config = dict(
    n_layer=18,
    norm_place='pre',
    rope_fraction=0.75,
    qk_norm=False,
    init='orth',
    init_std_o=0.0,
    beta1=0.95,
    decay_shape='linear',
)
Each number is 128 + 24 x the weight over its row's rms, rounded and kept within 0 to 255. Layers, rows and columns count from 0. The size above them is the row's rms in percent of the matrix's.

# layer 8 MLP up, 2304x576, rms 0.0501, rows 623-658, columns 96-191
size [113 104 106 103  86 105 116  83  90 100  97  93 106  85 103 102 102 104  99  88  87 110  99  95 104 103  95 105 103  98 101 115 108  93 100 104]
[[142 159 133 138 138 118  94 124 108  59 107 138 140 153 101 179 121  86 134 150 112 127 115 122 122 130 116  88 101 128 110 119 148 130 139 100 109 120 136 143 155 111 139 145  97 131 116 133 158 107 153 145 144 123 132 158 119  87 126 120 127 147 172 149 131 112 132 146  91 135 153  86 132 110 160 115 119 151 104  69  97 122 163 136 146 140  95 128  91 129 100 126 118 114 140 113]
 [169 115 155 124 119 129 143  98 126 115 128 120 124 127 132 116 146 163 105 115 158 147 146 170  92 172 143 153 112 126 130 127 137 104  95  91 134 108 116 104 133 159 106 137 124 149 155  83 132 155 118 103 102 102 186 131 128 141 113 116 113 128 118 131 129 122 104 118 151 133  96 133 132 119 141  99 139 127 113 144 122 130 135 158 143 109 151  94 125 160 151 145 156 170 132 101]
 [119 111 103 167 122  89 156 126 149 140 156 120 160 157 116 106  99 128 121 160 130 165 146 108 144 151 126 102 117 140 126 148 179 161 107 132 144 140 119 107 144  93 187 120 120 153 113 116 148  98  98  77 118 112 143 135 143 123 108 170 133 142 165 136  95 133  77 112 118 155  99 128 152 121 114  82 141  73 154  98 143 124 141 132 114 148 126 139 124 144 160 165 109 137 124 123]
 [ 79 178 107 119 119 117  75 138 148 109 128 148 123 120 118 151 133 151 152 153  82 153  83 123 144 116 105 120 110 129 162 144 101 137  91 130 115 104 135 150 132  82 115 127 107 110 165 138 168 140  69 126 111 127 112 152 151 155 131 142 116 175 144 153 112 122 110 107  95 147 119 100 135 157 123 140 149 127 135 141 146 152 156 149 134 163 144  96 117 131 157 129  74 155 146 109]
 [113  78 150 135 137  82 101 124 174 162 140 137 124 119 142 123 165 127 121 112 143 130 139 145 126 119 116 143 147  87 127 141 166 115 167 143 104 128 139 100 125 117 141 119 139 172 154  99 175 142 153 136 138 100  89 113 158 124  78 141 141 153  99 152  91 110 106 130 142  89 137 130 123 127 143  98 128 117 141  93 128 159 130 146 147 168 123 114 116 102 126 133  88 124 124 102]
 [151 151 132 107 123 116 118 129  99 106 142 120 119 152 138 120 100  97 146 164 106 132 137 122 101 106 156 105 104 110 116 150 132 132 162  76 119 128 122 124 142 135 126 122 141 149 120  93 131 101 156 120  81 107 150  98 162 119 126 165 133 139 151 159 168 139  83 173 159 100 107  85 116 115 141 131 107  91 112 147 140 118 135 127 133 151 157 133 100 127 170 127 122 130  94 165]
 [157 148  96  92 135 125 140 156 109  80 144  83 135 134 146 131 145 163 145 140 142 128  93 139 127 171 182 115  93 132 123 116 117 174 129 114 115  99  97 110 119 111 126 131  85 151 116 180 121 110 149 140  95 134 115 125 131 114 103 130 100 148 142 129 157 100 105  86 147 114 117 131 151 109  87  94 129 156 152 100 103 159 125 123 137 125 111 144 105 146 171 153 141 158 130 117]
 [ 89 133 107 150 151  95 131 164 129 117 127 139 126  80  87 101 105 123  71 150 126 111 130  93  97  95 132 142 105 115 117 110 145 118 115 138  85 124 122 157 150  90 130 120 102 166 158 130 111 137 114 159 131 136 119 153 149 124 164 132 138 150 135 134 152 131 119 147 144 126 129  87 126  86 131 142 123 113 127 149 137 129 117 102 169 162 114 154 105 137 134 124 148 128 153 137]
 [127 132 126 135 128 115 102 182 115  97 111 144 128 125 101 149 142 100  97 148 118 120 109 116 113  95 146 142 144 116 142 122 144 117 130 124 152 125 121 137 120  83 151 135 123 121 171 113 130 124 152 125 118  96 155 108 115  81 110 156 102 159 158 162 137 150 126  93 140 146 101 137 111 104  98 109 122 157 123 175 120 116 139 183 112 142 121 112 121 118 108 131 172 153 142 113]
 [141 148 159 129 147 117  96 119 174 145 131 136 142 169 149 121 103 105 142 131 105 136 136 135 142 152 146 150 127 148  81 151 170 139 136 119 157 105 143 141 157 119  97 134 145 195 173 109 151 155  98 140 131  98 136 146 133 151  97 145 138 149 131 134 112 155 115 124 120 105 128  92 104  86 115 120 131 153  81 117 115 151 156 113 142 116 157 108 130 119 185 107 142 152 136 105]
 [168 114 117  99 101 133 109  83 110 105 147 131 158 133 115 137 115 123 115 111 181 104 158 141  79  78 190 101 122 119 119 134 122 160 140 117 122 113 102 118 166 142 108  82 117 114 145 103 121 146 141 104  99 107 106 172 163 129 131 109 136 132 115 154 117 110 114 135 102 116 162 133 115 133  63 126 175 152 149 113  69 103 139  77 108 138 105 108 105 124 112 119 158 134 115 133]
 [141 135 169 137  93 160 110 152  79  92  96 127 127 127 183 131  82 135 133 146 152 185  89 135 123  86 148 132 161 117 170 102 125 124 110 132 152 130 103 141 122 132 135 154 133 157 150  66 108 137 115 144  77 163 137 125 100 107 125 157 134 109 106 148 121 119 158 125 111 156 151 110 124 125 144 103 161 143 105  81 137 149 143  77  93 118 133 131 115 149 149 152 108 124 115 171]
 [145 121  98 123 104 119 101 173  77 116 149 129 167  80 129 133 167 131 132 126 132 160 117 140 103 126 131 136 101 123  86 166 141 165 123 123 104  94 148 111 156 112 124 137  88 127 104 164 105 106 141  84 107 136 122  98 112  96 109 130 138 105 160 148 106 137 127 163 122 130 129 109 123 123  86 115 107 143 132 130 102 109 159 137 170 115  99 131 122 114 120 138 116 124 169  79]
 [133 105 160 145 163 101  95 151  92 156 138 152 145 134 121 104 132  99 112 152 118 143  74 108 136 108 161 101  93 141  96 126 114 135 155  87 150 132 146 104 179 115 139 139  92 136  91  98 128 138 154 107 145  93 110 140 167 110 152 132 121 159 118 123 136  94  73 115 132  88  87 106 138 100  88 108 117 129 146 117 111 164  81 124 166 150 125 133 128 110 122 129 158 133 142  96]
 [123 130 166 122 161 129 121 139 150 152 164 151 103 142  97 116 103 138 128 136 109 154 141 111 180 145 131 169 159 128 122 145 110 140 127 143 143  91 150 146 146 136 132 161 133 120 122 154 128 144 121 110 126 128 117 123 137 112 129 139 107 170 165 133 146 129 130 133  81 109 165 108 163 122 143  97 143 117 164 128 128 125 114 168 168 152  90 139 121 148 102 123 125 115 133 120]
 [138  92 136 126 144 112 129 150 141 112 147  80 148  89 135 111  98 116 135 115 126 137 125 119 179  76  80 146  84 138 130 135 115 102 118 112 136 147 128 155  96 114 124  99 145  83 100 145 119  92 104 125 127 118 129 138 139 131 134 121 104 135 149 138  90  64 134 116 177 112  82  91 112 175  78 131 104 171 146  85 143 130 134 148 107 161  88 148 107 130 148 126 159 133 121  95]
 [179 156 113  86 109 141 138 178 143 140 159 175 156 152 102 122 109 117 138 121 121 121 146 106 182 101 125 127 117 102 104 115 129 178 184 132 126 108 112 129 137  98 105 170 121 171 121 105  85 128 144 127  95 113 127 143 113 115  82 122 116 134  97 155 165 112 112 152 106 142 116 103 138 130 127 109 148 125 105 145 135 154 145 117  87 134 161 137 155 137 160 122 101 142 120 110]
 [155 111 188 112 160 112 143 171 139 107  83 130 107 119 125 157 113 108  88 105 130 139 126 132 145 157 144 120  93 119 138 152 155 133 126 111 150 110 137 122 190 150 141 103 119 135 111  92 147 122 152 150 162 128 177 162 130 132 132 167 140 146 124 136 134  85 114 120 132 121 149 115 147 108 143 104 137 185 155  84 111 161 125  80  89 146 100 101 143 114 153 131 146 120 163 151]
 [146 173  97 166 106  97 117  93 117 128 185 170 169 109 127  93 151 147 159 139 144 113 158 116 119 115 111 121 128 148 137 128 119 149 123 125 142 165 104 110 131  86 163 110 111 129 155 128 122 106  92 121 126 122 132 174 145 121  82 155 124 131 123 122 101 126 130 104 115 144 110 101 126  91 137  89 118 134 119 123 127 124 145 131 143 126  89 120 100 110 121 126 119 138 152 143]
 [139 140 151 136 150 123 105 165 161 129 118 137 132 103 150 127 163 139 106 127 103 126 155 153 110 137 113 140 158 111 112  86 134 137 148  90 112 124 157 121 115 104 155 122 132 147  85 142 154  73 125 150 143 166  79 104 145 117 116 131 142 135 154 152 142 106  71 136 130 167  81  97 147 125 130 114 138  98 157 141 115 104 118 106 157 118 120 142  87 158 124 146 120 141 133 124]
 [156 121 122 134 143 123  99 138 108 131 149 130 160  97 155 168 106  97 108 145 158 136 119 132 118 115 135 126  83 121  99 129 150 142 165 110 111 116 111 130 106 130 126 145 124 149 163 108 196 132 135 120 106 129 125 121 123 137  82 162 142 172 143 127 115 133 176 146 124 103 138 146 145  66 123 135 155 109 109 122 118 161 123  94 121 140 101 145 124 131 119 151 163 144 177 105]
 [152 135 162  97 128 117  94 125 147 125 194 131 160 104 111 126 129 101 158 106 186 158 139 125 171 141 118 126 139  99 119 141 124 111 165 106 138 118  94 128 108 135 165 108 104 165 145 127 146  98 160  92 125  90 105 114 114 134 124 115  85 163 143 174 145 124 130 102 120 113 129  88 175 114 117  72 141 125 124 121 150  78  94 162 117 115 112 150 104 133 143  96 123 127 162 117]
 [121 124 158  90 132  93 118 112 107 144 117 129 108 115 133 141  85 134 132 125 146 119 164 160 197  73  93 162 123  82 157 152 155 108 116  88 168 127 126 131 121 174 101  97  84 129 156 102 122 129 137 148 109 125 109 126 162 113  91 141 107 158 124 154 102 118 132 113 164 184 132 134 123 135 146 146 139 142 151  99 110  89 102 112 161 116 140 107 132 112 125  73 101 102 100 117]
 [136  81 107 151 126 100 114 121 104 111 113 125  93 124 142 181 176  91 105 115  99 120 101 119 122 141 130 124 132  73 117  61 146 122 123  93 110 149 146 102 122 159 132 112 108 115  75 140 166  71 134 106 159 129 158 138 158 118 115 158 167 178  98 107 121 145 147 138 116 114 124  85 115 167 105 130 145 156 127 105 167 132 144 163 146 120 127 145 122  74 137 104 153 130 137 114]
 [127 137 100 141 151 123  77 185 123 117 169 166 132 117 136 128 160 107 100 140 107 122 119 124 192 175 142 153 115 109 138 147 133 113 120 116 138 115 155 104 126 137  70 173  91 128  86 148 141  51 152  80 122 132 133 174 173 146 138 148  86 146 132 124 137 134 138 167  99 148  95 114 114 143 143  78 134 185 143 132 164 156 128 138 165 153 137 149 132 133 105 148 121 159 181 104]
 [129 181 118 119 132 108 138 110 116 121 116 144 144 149 185 168 111 124 121 113 107 118 151 101 186 134 107 144 146 140 104 111 125 139 128 123 165 112 164 114 137 133 111 108  84 143 106 107 174 107 156 127 112 137  94 123 143 102  64 108 100 141 110 115 108  92 142 118 113 102 162 150 137 147 149 103 129 140  90 179 113 119 122  99 118 140 104 136 112 121 125 112 103 136 173 136]
 [199 145 126  99 136 129 108 141 125 104  89 121 156 175 160 156 106 125 110 139 133 158 125 150 114 133 127 127 123 117  99 105 113 130 115 152 145 182 147  86 156 111 141  99 149 148 106 106 137 126  98 160 137 131  87 135 122  94 117 136 115 144 139 152 149 100  76  86 106 170 125 161 113  98 112 144 168 154 148 168 137 132  55 114 113 142 113 128 136 145 118 106 152 154 174  92]
 [139 131 113 134 107 138 151 142 161  94 168 129 104 132 124 155  57 154 118 147 121 140  94 129 156 115 136 139 107 139 120 122 139 136 127 117 147 122 111  98 150  63 114 100 125 129 121 123  87 109 121 113 104 141 150 143 139 146 136 160 121 121 156 144 135 151 126  85  68 102 166 117 155 131 147 161 194 152 121 134 139 153 127 135 143 162 141 119  64 139 143 143 116 177 126 142]
 [104 140 168 112 120 103 138 116 135  81 185 147 117 157 160 121 118 105 162 146 129 115 133 143 164 148 108 153 121 118  92 143 154 147 140 115 144 117 109 132 118  95 128 119  93 157 122 146 137 127 156 127 121 114 142 138 139 125 119 108 145 113 124 145 139 143 119 139 110 103 112 100 131 151 100 121  99 124 153 136 170 118 128 128 109 185  92 196  96 105 109 115 131 107 143 125]
 [ 95 123 107 164 118 113 108 131 119 108 105 154 139 142  88 116  64 130 122 160 111 106 144 110 154  92 152 120  91 141 110 111 195 113 136 105 110 123 145 119 149  99 141 123 108 138 124 121 108 174 117 102 109 118 130 135 135 155 135 127 100 149 133 127 101 138 143 138  56 136  64 105 121 113 100  98 131 126 134 141  88 119 144 160 146 138 141 133 144 133 177 153 156 177 161 116]
 [156  98 128 159 108 126 130 122 139 139 156 103 137 103 132 124 132 175 123 105 109 107  74 157 101 130 157 103 133 141 117 129 118 160 118  62 116 130 155 154 150 120 127 139  81 127  98 157 137  83 164 111 123  71 142 178 129 109 100 144 172 120  67 110 122 124 134 128 128 125 140  89  95 158 144 162 171 164 106 125 157 134 140  98 142 134 143 124 105 156 135  93 133 151 148 105]
 [164 146 127 134  92 122 139 104 101 109 126 133 145 114 187 149 129 141 122 140 170 133 175 143 133 126 123 142 108 120 149 101 142 121 125 140 126 104 155 169 132 135 152 150 105 151 154 100 108 130 153 106 120 149 134 167 140 137 118 131 128 129 152 107 116 156 136 128  94  79 147 131 141 113 127 124 175  98 112 176  69 145 108 122 142 138 113 190 144 104 135 109 107 105 134 101]
 [142 122 175  87 108 124  97 103 154 159 103 157 121 136 147 105 115 101  75 113  95  98  85 118  69 100 121 159 124 110 157 146 114  90  98 141 122 115 112 153 158 113 137  98 128 184 131 113 142 110 107 133 136 170 115 131 116 133 117 118 129 121  94 111 144  83 105 135  60 124  88 111  89 140 113 106  97  75 156  95 143 111 120  95 112 143 152 146 132 110 127 146 180 134 137 108]
 [143 110 159 172 106 133 113 140  85 166  87 115 153 156 145 123 113 115 117  95 143 178  99 134 162 129 112 130 119 136 116 142 141 148 118 153 125 117 128 122 183 116 178  79 117 129 154 131 111 104 102 125 125 116  78  89  85 145 101 153 124 146 142 152 173 117 135 151 130 113 148 137 125 144 126 132 144 110 136 109 134 177 153 114 161 180 131 171 138 114 151 118 121 118 116 176]
 [173  89 137 131 136  98 125 140 106 105 144 112 190 178 110 120  99 169 152 111 134 150 126 117 115 122 116 158 128 145 141 140 105 122 162  89 154 124 107 106  83 101 122 131 122 131 100  95 163 131 169 133  91 168 144 130 183 131  88 133 105 127 144 153 151 180  65  56 106 138 130 124 126 173 117 118 118 137 135 153 114 107 139 144 174 140 120 107 116 160 142  98 124 141 144 170]
 [130 110 136 133 122 126  99 131 120 133 129 165 115 118 138 113 120 136 138 109 130 120 114 104 131 123 129 153 134 154 100 101 104 160 106 140 136  85 136 118 144 146 134 113  85 141 149 143 137 120 105 112 107 165 123 145  98 112  68 104 111 141 149 117 144  89 132 110  73 203 112  96 172 118 110 126 158 175  97  82 113 158 104 117 156  98  91 139 146 175 108 108 146 150 160 116]]
# layer 8 MLP down (transposed), 2304x576, rms 0.0469, rows 623-658, columns 96-191
size [114  97 107 101  90 103 113  91  91 101  98  95 105  84 106 104 101 104 100  93  86 110  97  99 104 106  84 110 101  97 101 115 108  90  92 106]
[[117 153 139 103 173 174 140 107 144 128 110 124  87 138 163 112  72 187 153 138 113 142 130  85 146  94 104 147 149 115 144 140 138 133 135  70 117 142 180 148 139 133 114 135 107 122 168 123 142  93 130 115 125 108 121 134 155  94 154 149 159 123 142 146 164 116 139 156 104 168 129 133 117  93 131 124 120 151 100 157  84 132 126 108 142 109  96 148 103 108 132 155  81  85 134  86]
 [ 95 136 144 110 152 186 115 162 152 154  42 140 132  91 118 160 136 135 139 162  95  88 128 147 121 122 124  97 174 100  96 118 131 145  80 117 110 149 124  72 143 185 144 137 113 123  82 163 105 153 105 110 162 126 117 111 144 140 189 125 141 135 128 132 167 139 119 163 135 120 135 174 151 165 124 129 168 148 137 135 118 153  75 133 175 143 154 123 129 136 107 119 129 130 145 163]
 [158 116 131 159 124 101  98 151 141 132 107 126 111 155 157 134  99 128 121 101 101 119 141 126 123 103 119 133 115 116 104 151 164  83 154 155 138 137 158 151 156 147 140 117 134 125 112 164 170  83 102 107 101 127 142 119 127 149 126 175  52 135 141 121 142 114  80 139 175 139  91 152  91 125 106 150 111  84 116 131 143 137 118  96 118 161 105 118 157 183 136 129 160  94 171 137]
 [179 120 111 103 187 153 109 169 108 127 146 107 117 120 119 102 160 164 128 114 109 146 110 166 109  78 164 111 116 132 160 113  64 133 140 107 117 161 131  84 121 158 148 107  82 124 108 134 115 167  56 130 122  91 109 125 142 110 132 117 167 134 145 135 114 128 137 143 107 111 128 121 160 154 146 128 150 122 141 151 153 149 143 129 116 107 143 183 153 129 111 118 127  98 136 135]
 [165 130 164 132 122 134  95 108  92 114  87 135 131 133 131 138 143 120 148 152 109 143  94 132  85 132 122 120 101 100 130 128  99 170 118 158 134 157 210 152 155 114 155 125 166 127 165 118  78 136  91 133 142  75 127 117  92 127 139 101 130  99 166  99 133 138 105  93 134 103 131 120 117  94 130 136 126 141 152 143 113 134 158 116 134 121 111 127 139 127 108 107  83 154 107 112]
 [129 160 131 116 150 158 162 117 139 102  96 157 129 138 178 129 157  94 133 102 171 136  90 114 112 116 117 140 136 108 130 105 119 145 139 102 103 168 153 156 122 144 110 175 149  86 107 125 185 143 131 141 124 127 129 136 120 108 118 132 136 123 123 101 115 106 138 126 154 153  71 134 122 120 124 125 153 114  72 110 139 128  84 126 106 155 141 133 130 125 130  84 136 107  97 121]
 [142 134 129 107 125 116 151 118 142 161 134 120 118 128  88 166  98 134 136 127  94 164 108 145 136 139 164 125 128 128 118 145 144 142 167 157  99 149 159 162 150 123 106 137  96 121 174 121 163 148 131 186 132 148 107 102 126  70 128  95 118 109 104 137 138 126 102  97 160 102 111 110 128 111 109 139 106 144 160 128  77 133  85 154 108 113 118 167 144 114 140 110 121 131 123 116]
 [104 116 110 145 115 127 132 141 143 119 107 119 138 110 114 132 139 131 142 127 127  79 156  95 122 157 149 142 141 128 152  94 130 114 126 131 142 119 114 122 152 129 159  99 111  68 142 120 124  69  98 113 135 138 133  97 129 136 160 129 131 132 130 107 120 118 110 120 135 133 156 131 126 104 173  98 138 146 157 128 131 120 120 133 134 111 110 130 178  81 117 160  92 113 142  98]
 [107 112 176 129 115 108 126 104 103 146 101  96  97 144 151 155 136 108 109 156 118 138 125 167 159 141 131  78 118 150 119 140 119 117 128 118 117 103 116 106 116 140 149 145 151 126 125 111 161 139 117 121  90 129 168 121 114 127 119 153 103 161 137 169  99 100 148 132 107 150 112 146  82 110  84 137 146 119 135 112 117 129 129 132 122 132 131 169 178 104 101 119 120 115 111 141]
 [132 143 169  75 126 141 118 129 125 140 165 113  89 112  87 153 153 120 141 141 145 115 145 162 157 149 129 172 131 171 105 157 114 125 115 156 178 150 130 167  88  89  95 120 116 163 139 131 105 149 134 137 164 154 147 117 107 131 135 139 169 151 132 140 104 129 139 145 149  71 118 142 135 133 124 165 134 163 187 142 102 118 149  98 125 104 109 115  92 102 145 145 160 136 102 169]
 [151 134 133 148 160 142 129 139 120 167  94 111 122  78 103 126 122 138 177 101 129 119 185 130  92 127 113 117 133 116 163 138 127  94 106 199 147 155 131 104 126 166 163 139 102 112 131 117 106 119 140  89 137 127 107 139 162 107 101 121 137 129 172 135 108 143 148 102 106  86  90 186 148  96 127 117 120  83 130 127 167 132  93  90 164 128 129 105 150 148 121  95 115  97 123 133]
 [115 136 141 145 137 123 176 161  99 133 130 131 106 133 163 111 144 168 134 108 111  95 139 100 137 150 144 170 116 137 155 126 124 154 124 143 118 155 153 139 131 118 123 162 150 157  77  83 138 116 146 119 128 164 114 217 119 122 154 137  89 185 168 149 110 130  82 146 157 135 138 104  89 148 134  94 121 164 161 117 127 179 122 130 149 144 169  90 163 124 145 153  77 157 142 136]
 [157 135  96 164 131 139 167 126 127 122 148 141 130 124 103 133 124 113 112 100 141 110 134 109 123 127 142 100 153 146 130 149  98 106 153 109 156 101 137 122 118 141 133 105 165 164 161  81 161  92 127 157  98 159 175 118 104 105 103 125 128 133 134 145 156 161 179 133 112  97 100 149 149 175 117 152 172 113 123 105 137 130 112 123 129 146 111 111 136 131 125 154  88 124 145 123]
 [123 156 134 158 171 149 166 145 171 140  78 148 101 163 156 118 116 163 170 133 187 138 144 133 159 126 116 132 155 156 125 145 130 107 142 139 134 134  93  73 122 136 129 103 146 129 118 130 105 132  97 129 135 170 159 159 117 129 109  74  94 138 118 136 122 137 136 154 127 141 157 159 145 160 122 166  95 128 128 104 157 139  97 156 129  99 119 145  99 156 166 147  69 121 141 137]
 [ 86 157 144 152 130 165 123 164 149 144 109 139 104 114 113 136 118 134 150 113 157 156 118 119 137 141 147 135 153  87 129 105 126 183 126 110 126 198 140 138 132 118 140 138 144  91 109 117 121  97 147 129 120 100 130  97 117 111 112 141 140 144 116 136 129 130 128 119  91 127 158 157 103 107 127 176 172 136 179  97  93 107 123 151 102 142 144 131 160 184 128 123 136  77 127 145]
 [131 116  94 163 105 129 145 144 123 162 114  97 139 140 104 166 103 105 133 120 175 173 132 107 154 159  94 144  94 146 138 153 161 124 125 140 124 140 133 134 135 156  89 116 153 112  99 125 128 115 113  82 113 138 104 120 114 118  73 137 110 109 143 137 127 138  76  92 171 130 125 102 129 147 143 122  93 136 109  75 108 153 111 135 124 128 147 150 162 138 143  90  86 113 100 153]
 [126 152  96  82 117 100 122 191 117  99  89 119 134 141 124  83 144 107 130 117 154 128 131 128 121 127 127 140 101 140 112 111 117 109  97 176 144 114 104  81 168 135 106 137 150 105 131 124 157 125 113 142 101 130 130 156 132  93 159 116  81 142 112  95 164 123 141 107 124 146 129 121 138 114 115  97 141 106 130 139 134 104 152 122  99 130  85 106 139 147 146 107 156 137 139 113]
 [ 96 112  98 161 135 117 119 121 203 154 144 136 132 165 100 114 101 105 101 169 101 112 123 109 172 153 119 122 125 120 130  57 124 115 134 138 123  96 144 129 122 173 140 142  95 162 117 127 145 141 111 141 167 156 131 130 133 138 107 124 162 139 124 167 118 143 119 149  87 114 132 160 144 165 173 129 118  83 133  92 133 100  88 150 122 111 125 157 143 121 149 119 132 128 141 122]
 [120 135 126 158 128 164 125 144 144 129 123  75 143 136 117 141 121 166 104 135  86  85  97 123 127 175 102 110 100  97 121 112 114 144  98 127 107 129 103 131 136 147 160 119 130 126 140 162 107 131 196 108 133 131 155 127  93 114 154 144 147 129 123  79 178 142 126 139 169 106 107 155 143 134 125 136 121  69  97  90 122 145 141 130 148 102 162 142 141 143  81 123 138 148 128 133]
 [128  85 142 135 123 157 115 147 135 118 126 113 194 136 126 136 138 130 129 158 119 134 122  94 110 138 117 136 149  92 161 125 109 150 147  83  96 118 140 171 125 122 144 150 120 170 114  84 119 174 134 116 109 106 182 117  80 133 115 168 151 104 136 112 137  97  69 165 134 120 136  84 135 128 124  98 135 154 123 150  97 130 107 134 159  74 146 125 144  97 107 137 107 167 102 102]
 [159 125 175 153 150 134 119 165 124 112 145 122 148 137 162 162 156 118 134 116 132 108 164 119 124 141 146 127 129 125 163 144  90 129 129 136 120 114 139  95 158 120 137 124 162 148 145 168 128 175 124 142 144 138 102  99 131 118 120 101 113 117 162  93 155 151 151 150 117 139 167 167  86 121 100 129 153 170 203 136 119 152 151 140 148 135  97 101 128 131 178  95 134 109 106 145]
 [108 108 136 153 138 174 137 148 168 165 117 113 141  91  78 127 102 105 150 116 123 179 139 146 165 142 155 140 135  93 103 112 111 125 106 127 123 124 129 122 100 144 112 141 122 120 105  99 147 140 120 108  72 134 135 135 112 126 146 109 102 109 138 123 102 129 114 171 116 111 117 159 150 120 164 154 124 118 123  97  96  78 139 148 116 115 101 134 108 149 166 148 117 126 132 121]
 [101 121 154 146  79 120 151 112 122 194 120 108 144 124 149 104 148  95  68 136 168 120 125 105 128 105 111 129 131  92 152 133 111 132 134 134 133  75 133 127 133 130  90 122 159 125  69 127 117 126 125 116 133 105 130 112 112 113 141 129 144 160 149 176 133 103 179 125  88 160 150  76 123 168 128 123 115 131 112 121 129 135 128 126 174 124 105 114 118 136 131 116 166 121 133 132]
 [120 133 144 152 148 130 143 126 135 129 147 107 129 156 132 118 101 115 131 167 164 108 127 124  93 119 129 136 130 131 120 139 138 144 159 111 108 106 125  93 139 108 161 106 143 130 115 176  88 128 126 113 143 158 120 183  87 112 105 156 138  72 125 145 136 124 128 117  79 132 104  81 127  72 112 107  97 121 108 134  80 120  96  95 131 100 151 161 133 141 116 126 104 126 134 128]
 [110 136 149 184 142 111 104 111 140 121  81 141 116 123 158  98 174 128 153 103 144 117 131 119 158 112 105 163 139 134 127 138 127 107 139 137 122 122 113 162 148 124 128  95 152  74 135 131  92 101 110 136 114 105 158 181 130 138 104 109 137 141 112 127 101 116 175 119 125  76 142 148 133 132 152 150 100 159 170 160 140 144 148 162 121 179 129  88 133 126 116  93 133 118 142 110]
 [ 98 124 121  76 145 165 147  90 115 142 140 100 125 110  94 124 128 171 170 191 123 113 105 126 147 114 113 142 128 180 121 133 114 136 136 139 202 155  79  94 140 128  96 133 153 140 124  99  94 143  96 112 149 133 120 120 137 108 122 132 134 128 108 135 120 168 146 161 122 125 110  87 120 166 143 119 115  86 130 147 170 127 107 150 129 134 177 112  59 103 150 133 179 112 103 109]
 [122 156 111 181 113 117 134 138 110 174 119 138 127 109  92 121 140 141 156 171 134 145 116 116 150 102 136 116 141 116 125  74  97 110 117 149 124 149 140 109 120 116 134 177 138 139 142 147 164 125 174 119  87 154 171 171 100 129 109 136 121 173 103 124 206 135 151 147 146 113 148 144 120 159 154 143 120 100 131 122 115 125 100 178 117 139 119  92 128 122 161 111 133 141 154 134]
 [108 117 113 138 125  77 103 128  97 125  88 134 118 111 111 176 132 126 129 158 116 115 112  94 121 127 118 101 113 141 133 144 114 119 104 130 137  79 135 108 121  85 146 122 120 124 132 168 123 166 163 182 154 126 101 125 120 177 121 116 118 129 118 139 124 146 144 103 102 131 107 123 182 194 122  99 132 164 114 139 165 110 115 176 152  84 139 124 137  90 135 124 114 138  94 108]
 [144 130 115 134 115 141 164 125 167 172 115 174 175 103 109 131 127  99 153 116 156 104  99 161 113 147  99 128 140 175 110 141 127 115 119 121 112 144 111 161 135 101 144  93 160 131 117  86 160 139 133 125 124 143 163 179 152 144 138 135 123 128 147 144  99 118 107  93 127 147 145 155 167 100 107 112 129 124 142 143 117 125 142 116 146 135 154 150 138 146 137  90 142 106 144 133]
 [ 90 134 133 125 117  94 164 124 135 131  84  95 116 138 138 134 171 126 138 160 151 143 166 134 121 138 110 115 139 117 145 122 130 163  85 150 150 140 156 118 102 131 144 103 120  79 126 149 127 135 133 132 119 134 143 160 140 167 136 164 145 112 130 146 167 146 149 131 120 126 126 129 143  90 148 132 140 167 142 110 166 117 113 155 217 114 187 116 120 126 156  68 157  99 142 100]
 [154 133 142 112 142 105 134 147 148 125 162 104  92 118 119 106 108 154  70 110 140 173 118  77 181 112 127  71 104 135 150 146 155 111 124 140 154 115 140 113 164 137 131 165  83 113 144 118 103 138 189 104 120  90 130  87  91 113  87 121 151  80 115 108 144 123 174 121 135 101 115 141 123 122 188 134 108  86 145  61 107 121 165 114 146 106  94 115 140 141  72 110 164  93  90 128]
 [103 115 132 136 120 108  80 187 128 131 134 144 114 145 153 132 121 110  96 132 160 139  88 112 114 149 102 112 158 142 154 121 130  99 172 146 102 133 183 165 118 163 169 128 101 108 124 136 123 146 135 117 114 137 110  91 128 154 155 122  90 134 160 125 147  86 129 141 173 120  94 136 109 156 130 109  96 155 125 140 128 118  92 121 120  99 181 122 144 114 148 111 152 116 168 130]
 [137  92 139 192 113 143 109  69 119 146  88 115 145 127 154  89 105 135 109 184 108  93 127 124 124 153 152 129 137 110 143 152  95 109  97 139  79 120 117 171 126 149 153 126 139 162 178 141 134 118 127 124 117 129 120 186 118 128 113 108 104 133 151 163 174 140  92  78  58 126 105 157 104 105 158 104 151 112 129 148 146 123  73 137 130 138 126 161 119 156 134 128  96 137 159 156]
 [108 129 155 117 148 133 127 132 170 102 175 115 171 115 121 118 133 107 101 105 112 167 120 105 108 144 136 127 157 131 110 107 108 125 149 116  77 139 121 161  92 104 121 181 131 112 125 132 154 126 128 187 122 145 134 146  93 131 111 106 120 150 147 117 121 116 127 155 119 119 162 181 134 122 150 113 104 138 130 117  66 118  98 110 114 145 145 143 148 100  99 168 118 128 140 128]
 [143 104 117 123 126 146 141  89 148 111  96 154 104  94 166 118 136 142  65 116 130 156 116 167 135 135 133  83 131 128 112 139 142 132 133 156 127 122 198 149 152  99 138 112 111 130  99  68 103 120 104 108 167 127 128 153 163 131 160 104  95 105 159 136  22 143 129 125 104 120 125 118 125 132 128 120 111 154  97 172 130 150 131 107 129 130 100 137 103 167 117 130 131 115 128 174]
 [144 112 121  94 110 142 105 160 124 114 151 138  92 143 124 172 132 192 147 127 133 113 163 130 124 136 105 108 168 134 146 125 173 116 123 145 106 131 191 130 125 171 149  93  75 121 159 121 144 110 100 144  99  95 160 166 134 142 151 125 151 101 129  99 158 145 141 160  94 182 119 138 109 115 108 141 113 163 149 142 142 118 111 123 186 118 136 141 123 104 147 100 116 126 136 130]]